Each number is 500 + 50 x the weight over its row's rms, rounded and kept within 0 to 999. Layers, rows and columns count from 0. Numbers have three digits each. The size before them is the row's rms in percent of the matrix's.

# layer 7 attention query, 320x160, rms 0.145, rows 202-223,233-255, columns 0-79
096:495376445504499457447517478427522558475496480466453591529555447539558450447571512433505489457534554431523467436550488519549536511566524545535488514497519454507445483353579459562517433601489496492504523398516580567532411396470590556533478563
096:535468547479530539514490468635511517510434526536581473536387503435481550559503451468487482489535384500443503483457452502471550464496506435532465576582515548415491510542481464581498474572467521449535480572553514450488562406533487509399477565
084:453492611494561592501553502577429528521507617440531512461568418510497545532483506577499462579515496506554519572385432423457484506482455422469399551572488471513554539463440507582468424419621499528464436556482532475459502564461392504476534443
084:501434494554507442472529505462576547485505450441451506420535463502504546512512578535416531526496549495568471499546613512498441598555546536539569530463564461560481485420589495566395551569577509511569484475451603466448556535458512472619498496
110:568407476540460463509500587506483500566503448534582500400432526464453525477566516421453517366486498511541405504604517519453483475448450554553521593474520510529491531545522426551425656592526577511443536501463508422517548540489463477523470456
105:530609439554433499500420576423475467484491470433516529530490598489406430481511529439448446476593467469489560496574532588464444425529539488460580433471554521519482449508517501502510527489508468439464519460490525486483470464420546459471544480
089:507523595489496609552436483509398415510417546516574455582451550504511569534533399488535442458484513493493593499457422489399526447404490439475475539501495551479476490542444534388567403383425502552563542531458477518533474452485469546459484445
095:452547514474594586412530533569449485501460526459553540428570505516566469528488510574488474641465436556540504586525560461546534497478460415560444580541534472458485493433513506515526487464547486507494551495363529438501427499434509495564489466
095:563501539459551529443450470503561530444493543515457538493451539398512531453438547555484566518593502442469460614414500447484532431596507474503523569480516434448425634553526424605539523519568508577447440523516466422542498509503418492485417545
093:496468486497494568468581496504409540550478488391528561420567590438486552483520514484485471616543503602502509491514479430445476540511488523464430504505501579550425503523403557547494509528483485452476530626485539405445554611464532433546522535
106:483465496468493453515542485459538538477521530486482451442544439628474431560529580563522564598438442531571509427493442575445488563512448532523413407546446578543486542498459554462480532476480457487486484457494496514451590637472494541551487544
115:500550597513534512519506521476564467516478506482515476492506511533491532382420566514441417466510536526523423534533412548490561540465525477484463487519442474531550494463440558574531486530517519427526622461588500492503458569516561524489541437
119:594467550508512562413578431420470482523487582531506517469476492432471485545458475479541449523506515480526484463546504482469508492521473500478491506469596433465434546494478481484508519547557506618577535506468572564554591385514588513554443443
118:533447516498441575555495478553442521438493467491479559500487488527575498522542499600445522527536398423471489539489491457651490484461397509574491629523509609515526469492523457567483464462526557453521421518515461538546553468486564513532532544
114:574541499514516457556458511449566518376510538451512442539650372466463423430528443535515485474482447498534494481450496468413513460427515495537536428428501478523505531498518506488396403425492405501587484536468526457500585513545484569558614370
099:488488553470401491465550486460422507525541431508488550537470468527537515544538577530518461564487468468455542532512532579547460572495535457490541619587385410451511438454574458649518424434550573522433563533525442573507503565457552474489597521
106:542539521530543470607503538457499497472512528471370489460548398566534480592515456466518540461450469445473448486407571530507538477560575507433522522507489550495569421512585525488464461524535516458511395459486561483610553454567560512488422550
122:440446500514422463466467409405513505613453513434463528543429564549531522432467516579495507507435526496546545518425429456546509566479492508547518436538539519473571510483584522505534449444502553513440372510512478443490535470368438472489502532
119:424453538461436452455590439460409516510503495570455506511488528477564548485501406499568446574424475444559561431443596405467571432412536578544482530501525442471473467478531463508534481541484530470547442447482499541488541475448593529412501590
116:422517500539481518551584554453450438597466423541517540484497607443507540502401468431597343554531500440542548542533499541415429498515512498414542546452534454527462477431557495572582460482552560512512460450513554554494447505463461556577462536
114:424500514532501553462435470593463464554576551426545466465510573486535402566564494471577534448483440478528592484472443541496552509483461493459455386505556611492510507496384491542508541456494540520432485448469459540503493502527596426535476459
116:419470440530463458503477411487480552452537512442523533552524520595489453434508537422512525418515529467489513475412405460527430508516457510499476369501437567411572451452397569581486417528538592523431400461551484483473442530470486508428473569
099:462546569493496452506495502520592497441523534479448426503530499504527494501514527527423571551460471572505464492395505399530491439528423494485482452446471463453485483536583539430476534571482580445459458386588427535476470560408592555382626455
091:543428517529521486492567538473540646511635523490586475503470555551517526395488450489523519462556535460461476583486470516576585556513527470531547469537509439511479435498495549465534493571522479464455475524445564441401433418477523482472507443
104:454465574434520555399544549525593497530468459476490531452489514432466482477494490444463487501487402480499522501568525439472438522515499385510551456556537614479410427504440493526483484536534486385515476426615470570532575456549600468516544536
097:460547610510511569515506484495480401499438508462499530496516457538424497500502509537419473598464476530488535598479453470433438459504410502416493506452362440499487513469524547545444525505560512500514518464570440449562475554539410545534598491
082:562435463475564488498542472507500551448484413533580463568476496497515520539455546573435554566469565520593504566440478584444541528538542541593440486495495435625583549533484451474475515559615502482590469599429530410521497526541431603535497449
110:631454442577507497462547506500446559519443404553545551518544569445481558429498468562530489415553452463593519534554591544511500537521511535510461488509470463538551617548451500435386502561444442476532399481512565509460433583509489572504451504
105:540534461570494462487465596474503476535539464472520380495548456478525583495509539416553438465611496389504547441465552529439464484538530561466530526561603538527514418540594570545537590493502519523388498471443560575415481490434559467497465441
089:439549558559560473558424476506501429520484594481470442501482397511418490507590502461576406443494538496517457451501522478462576558380458521421523552506448555342462507479551624524408535485423479559472512425515518605455516490544532507432601525
100:542578578417573580502483518505544401464416507476391544486553537516566535569456573550450519599431466555523527566494495515480486494499454513532465564489419470531516498535495449592427452468545537480488562525448459428515433540522487536503518461
087:468503496515538466431503423426593548419491423494445521428546536477464480441492497513462505506569496402531494565497503414568497492615490514471559558501479441461522527532541391467533512570406564406463459413573356522575466491549549494514540443
105:479525679461528571466568526494416491611400515442515553550491456463527577446554579554500477566547529593477432593484450560436496491493438539481468570546418543524465566476460545510523518498538580483500512592437455417467526518475460551561443525
108:524582507478629527518516522485561531375498560452517495498529452565491458529565498476564588624464444423526529525455439499544534438544550516463434498539500524484538553479400555568466545433523440475559531477495549457571543474486473542526488525
117:473562552491440548511429571477547420581439477544553534473521563510574561530484583489546525522504557551509489528406465435466516461393403541498413520496444487613571542524441444512510453520538572522471613501524470475499383588400520463570500518
108:611482439486498505546550461494499446492537515506540553511528517474449622524532514517532559500523565546451486504453425473462469572557372581441528513406517498514492591542480481466453459642458514546600596513500535542512463423573545494426553527
120:544475507526430517572599520529475425529531537477552542408444514475505474451533495412501467508497438536479452438566490573618561474491538460453545567492562564482520525553593471483544528428586496478469452512501553490514542555568527436489526429
119:618508418477521451427497529504513517492512578534461481459502522430483392421468431547487421486390526473485530505461500477531464534478557476498509397446433534555487446494402474493447438506408416473606622437451599497546558586532462558474497563
117:453476547476428441551515477557370468559438473540567510447486508561510523480507501459526496602463497510470487539517488453473520540494466476531559567500501463372422428518571479568551507522496512456480494581513399534403530474508604466526610462
116:620587507496483495521506537477581576469538520479358454472563508483477517442478463475543508514459477458500540489405533524560489359599399498462494468495442428441546425564506458447492443588519359474464381473497531570562510461526558568485512474
108:562505479421445422473518518434460486520553553577516386458534453573524501468488582572558520436391520542479560560480473508487496524449522510501542438527581509446554516503513527573561548492524372546461428528495538513408484458440570480575523417
100:413553518499445494445525496572425480590494468494492445513401432523520590559497457401484485419513579604574451374440441544379555465396458531512478501520463490550488541521542515457449476500551535614477474527504494525487527494547510422528546579
111:531465472507529495525560541529487440521480446497547481535489569445489592425507478435554341476407523447455498530509506565436424563461496567458481526449545487421508456458583493643619434486511518512490495513503563590445434465564494443562512501
112:526578505593429510510471502590490496400531607433491458419456594551495494558489501463508459510523432458470528503515519593422546527489516481459519415480583638455510463471462465550507593423494558552470447488570567438603494486449558381494475517
109:403569555617523465581506486481571531473598481431539523469502477586400477401550479441530429539505534433516467502472451535532549484496485507464511482571583534442519475493508537513442548404529524563407462380550459408574563472536515465473467601
# layer 7 attention key, 160x160, rms 0.14, rows 105-127, columns 0-79
122:542560530530469425447483559541479466556474435530571519471563428602553460431505531475511484500468520492574505498469519475495490520494514489428457561528509530537487585517531558510567517382559455565469410516530472555509402497518413462522533552
071:420548438444520501528450457505545478504430587489459412479489526444507581522514516492531474513533454501419574384504469533511451476495613512400508543503459505494439493570477350517480544525532476471533562475566492545507532474526475581502517523
124:524544529467503441525484502525432499537527460480473526589515329451572444498528494474498575514520510553589405476566552499465505431602478576492439527441433458518421404528485534499487529441480587525519524481494486542448507504452500471555431490
066:510451502573520484511468500538478540408503460493572614463506441482504462556513521462406540539554424481575495490489544479436507576620477531533514486495557531413460530469505573503551433393481474523492399600395459491522507544474463473490494471
107:438479489478442470431472538574475504524481514465478531536378598552487584540484414457557393566569479493502571449426435411567440435502518433559487549460440488504453459438484459533563443533507489521471477463561510512535526488573472488466502467
119:602609607426481521499396440580495541565500429479454420470496502513426455467582506522462423498421456484407426620435478467527457520541412496560574468424474477541574407491511421470515547425483565500422573430489529432558550529509490466484538510
100:495492485511455510464437485535519452607438477642535554471481495531672455537442542496524511489495473437455539476526442498510548487464502472514411516414541520567475583330535456575604485503559521447496464496495469452473513552558554466611573410
088:489539509537525495519537543533464437426504392549551495493534484442588506493490565467446590535454564502622511477538558540476551511492456519511516537509609582417501596556507524538580505399434525471501380504398534497477491445455455447468514455
079:453427492508396489504405569490513497447466512495552451422531525379505593499550447448470510524541568471535601391474494406486478458568423492548531491508523567516530526473571548552589491493438499531500471559423498462378540461500464455480470457
145:497478508503637599506438485530462538505501582475501492478560460549503404523636532483453481461439419479561409531587605506414498599500485564483530553549476444563505509430489525515491454512459493445492483554502428543520419447481500420527577620
066:437541495472442476485472529503505506548540461493528539556460507439532578522482528468435545594508469530475592556524484428573568491507462516566505532468509507495542532535613551470499477353513592523442427490413498437559522538455430438483559443
117:513553432568523460474529411502482591489539464428464614505500574472508487485523458531487544598454462562426488488511531570481532476513395480449498448487506492475541476569509526457550416439471572519490545508488539466552521533420473539448507490
111:557499475497556499438633562532567578546557563548492507404522445458482449607471476503528560505487476514388481535472542606516541491509567478415465546540442465474497470490463462460495511535531449525465486500477587555514507472598494590583587499
114:499635647451557519511575509442399485502580534467523447583544506520528569562631564527551446456517565511506470546440539546514511478503497478486433513451482470505516565505496592484432500450461435505550476541477494500473432531448449446517491510
124:420596522521541523435583535525541429459414553550491525601517492476431489484451422369461492480452579453532503463519561432487499508613507498457503461588517521521437550409522446567423528510495600416451483575497429522520591514458472520495521526
115:496513526547498458495498475536458547424544500470503503490548479504481548533433548570480531533506475563547453387508412525482442537397607515470467416457528504482437433497419481437555528478435410432557446506619528598467515578500589612460479506
114:453500493518530485524469496481486446589492521606578523460488551487440441556456440493590540415552524476463468572525524447500471551561447501487442591398592507501507504533472483542487512444519479582452491542427520495532433449504444477448546485
112:529600573521474561551472535522378538446515458483527538488565533572445425543477584604518479505544542484488560520599507478522497469539449451443515463440467379530432462497537506514463527397547450465573540431546537433572474454480562538488472585
114:356515464573542459493489538490559462532470513494526521448495443399466491530503567495487470498568558540479539507486527441597577510515526565538548541561477613535429526416498478478483496515557496489414491466500493641495470475614463462466450478
115:452557566527492528525533513508616558451427446493577556475539509476502496452504525372496596444563500403428517492456486508487477540424511455438440432535492540441573573483466503513492596530550376591522467492535563466494488477428465458486473526
112:497492484542535549516539491501372482423464613448515405516595450550527469585450551513474407481506625351508456525417407477498534529484568475572511513516526461506427556549506524534404562559494514598484469489499442476508435514507521443585505430
113:569451566399525548498437488499520495522512492521498442500523481529482486544555517625412537563554555476443487406471531517535506453518483495623526444484506539508530486459613581492527313496564546522504468575467478451541449500486505447448522490
119:547517548489491521450489455558521532519382484476552557539493490466563441469425447501480509563456503490501532483490605548442605541585442485562605516519497495501539522407615509562518486471559547499529456501443535480583412496419503490519585428
# layer 7 attention value, 160x160, rms 0.146, rows 96-100, columns 0-79
119:477517377543555511480374435475394511609436501424471446490501471557558491505520565460491522503532443551654605442509572521419529497504513468524506523448511496529536483511491450463492528607472475522465578481493489445445435547454440503502529456
124:533456429539529430462429560442457520523427503472549541447517455478420533379499535427538596507546501536510425591434593465513440536476484427434497549519559491487567501487515511464498514494434494415455506510568489531536489555483454502495372521
117:499599580527531470465532491509575491476436518450416488440434506388496571518524457476503473525439510472421593531452431507566561521380474445560531475501492583546446487440542575456547584528566452558486408454425547490402431520516539539491494457
130:530555507498547417419543462475447512570408494512473423444532534560498446496513439492486522499528390480504519488410529434525566550565417494447468522462596488543533472507489477488513492463447453488492553442406492363516477572493499464552657490
122:575437507509528409567563509461436543546522574465411432454465410536481513453518462450596505475593558548506577517543545523424494460471526529458556506500486509461603498444504464466576568617425543392459537543476485454490507464554437519544503453
# layer 7 attention output (transposed), 320x160, rms 0.135, rows 192-195,224-227, columns 0-79
115:560518595537436530498502495516437466561515508416620464471452437448533496524447505418487497605474510514420550406593521518444472535486475474497565438410523461509445525562532535528523511413462468470511526552479571548453430478554511550494473398
110:484550489522519491558494504498549582548510532516506463573542504565467510537580553520466451481460477551563635467457616470454524508647509545496540458532512542424432469441468543554527491497467427531499512435440542461528454512579623383490392536
104:486444470410423599488460512474491517536598428492557544498517563507453476485530530546412509461496497539473489565434388497487566430491455506560509605575517618527428526417424462525479537464442561488451467568524378538416533537537458575572639477
117:443547418584422549436558527547611510492585427504509482496509486507460512537478630455515483485505476446433560417586527512491457535447498490466548517476409506485453541474426478585528481486458541497500492570523509534480464483499479475408496451
116:574512603517526525477528531527471522585463533372579463485504459473547478509441496436486539512475467448457537365493482462513434580472591439529505486454533493501512531529529516522502468414469465496566504573459472501550417455518480509484479369
129:483467477505507480478463453463510551470592545416595515514444519500393558468539510457532472494403441498404588478440512464423508565558515456520489445504478523446513492514448543503502494479478441518480456536481525478556399513562602421461412552
116:451415453464482542529465431469522505503628436551530529453532514532590493517556558525458425504480541543581548572535461498434567497531403636574565552512537502483395516473447464474482523476425502450542517473536503525488592559509514520583561431
117:452517453484392533445566514548581553495536437535507457458535425484475474513505504506465456501490508495422547432535508463433405546476546441484554575522453549536474500507494482529506461492472563530601505522423591620527499535480522526417553395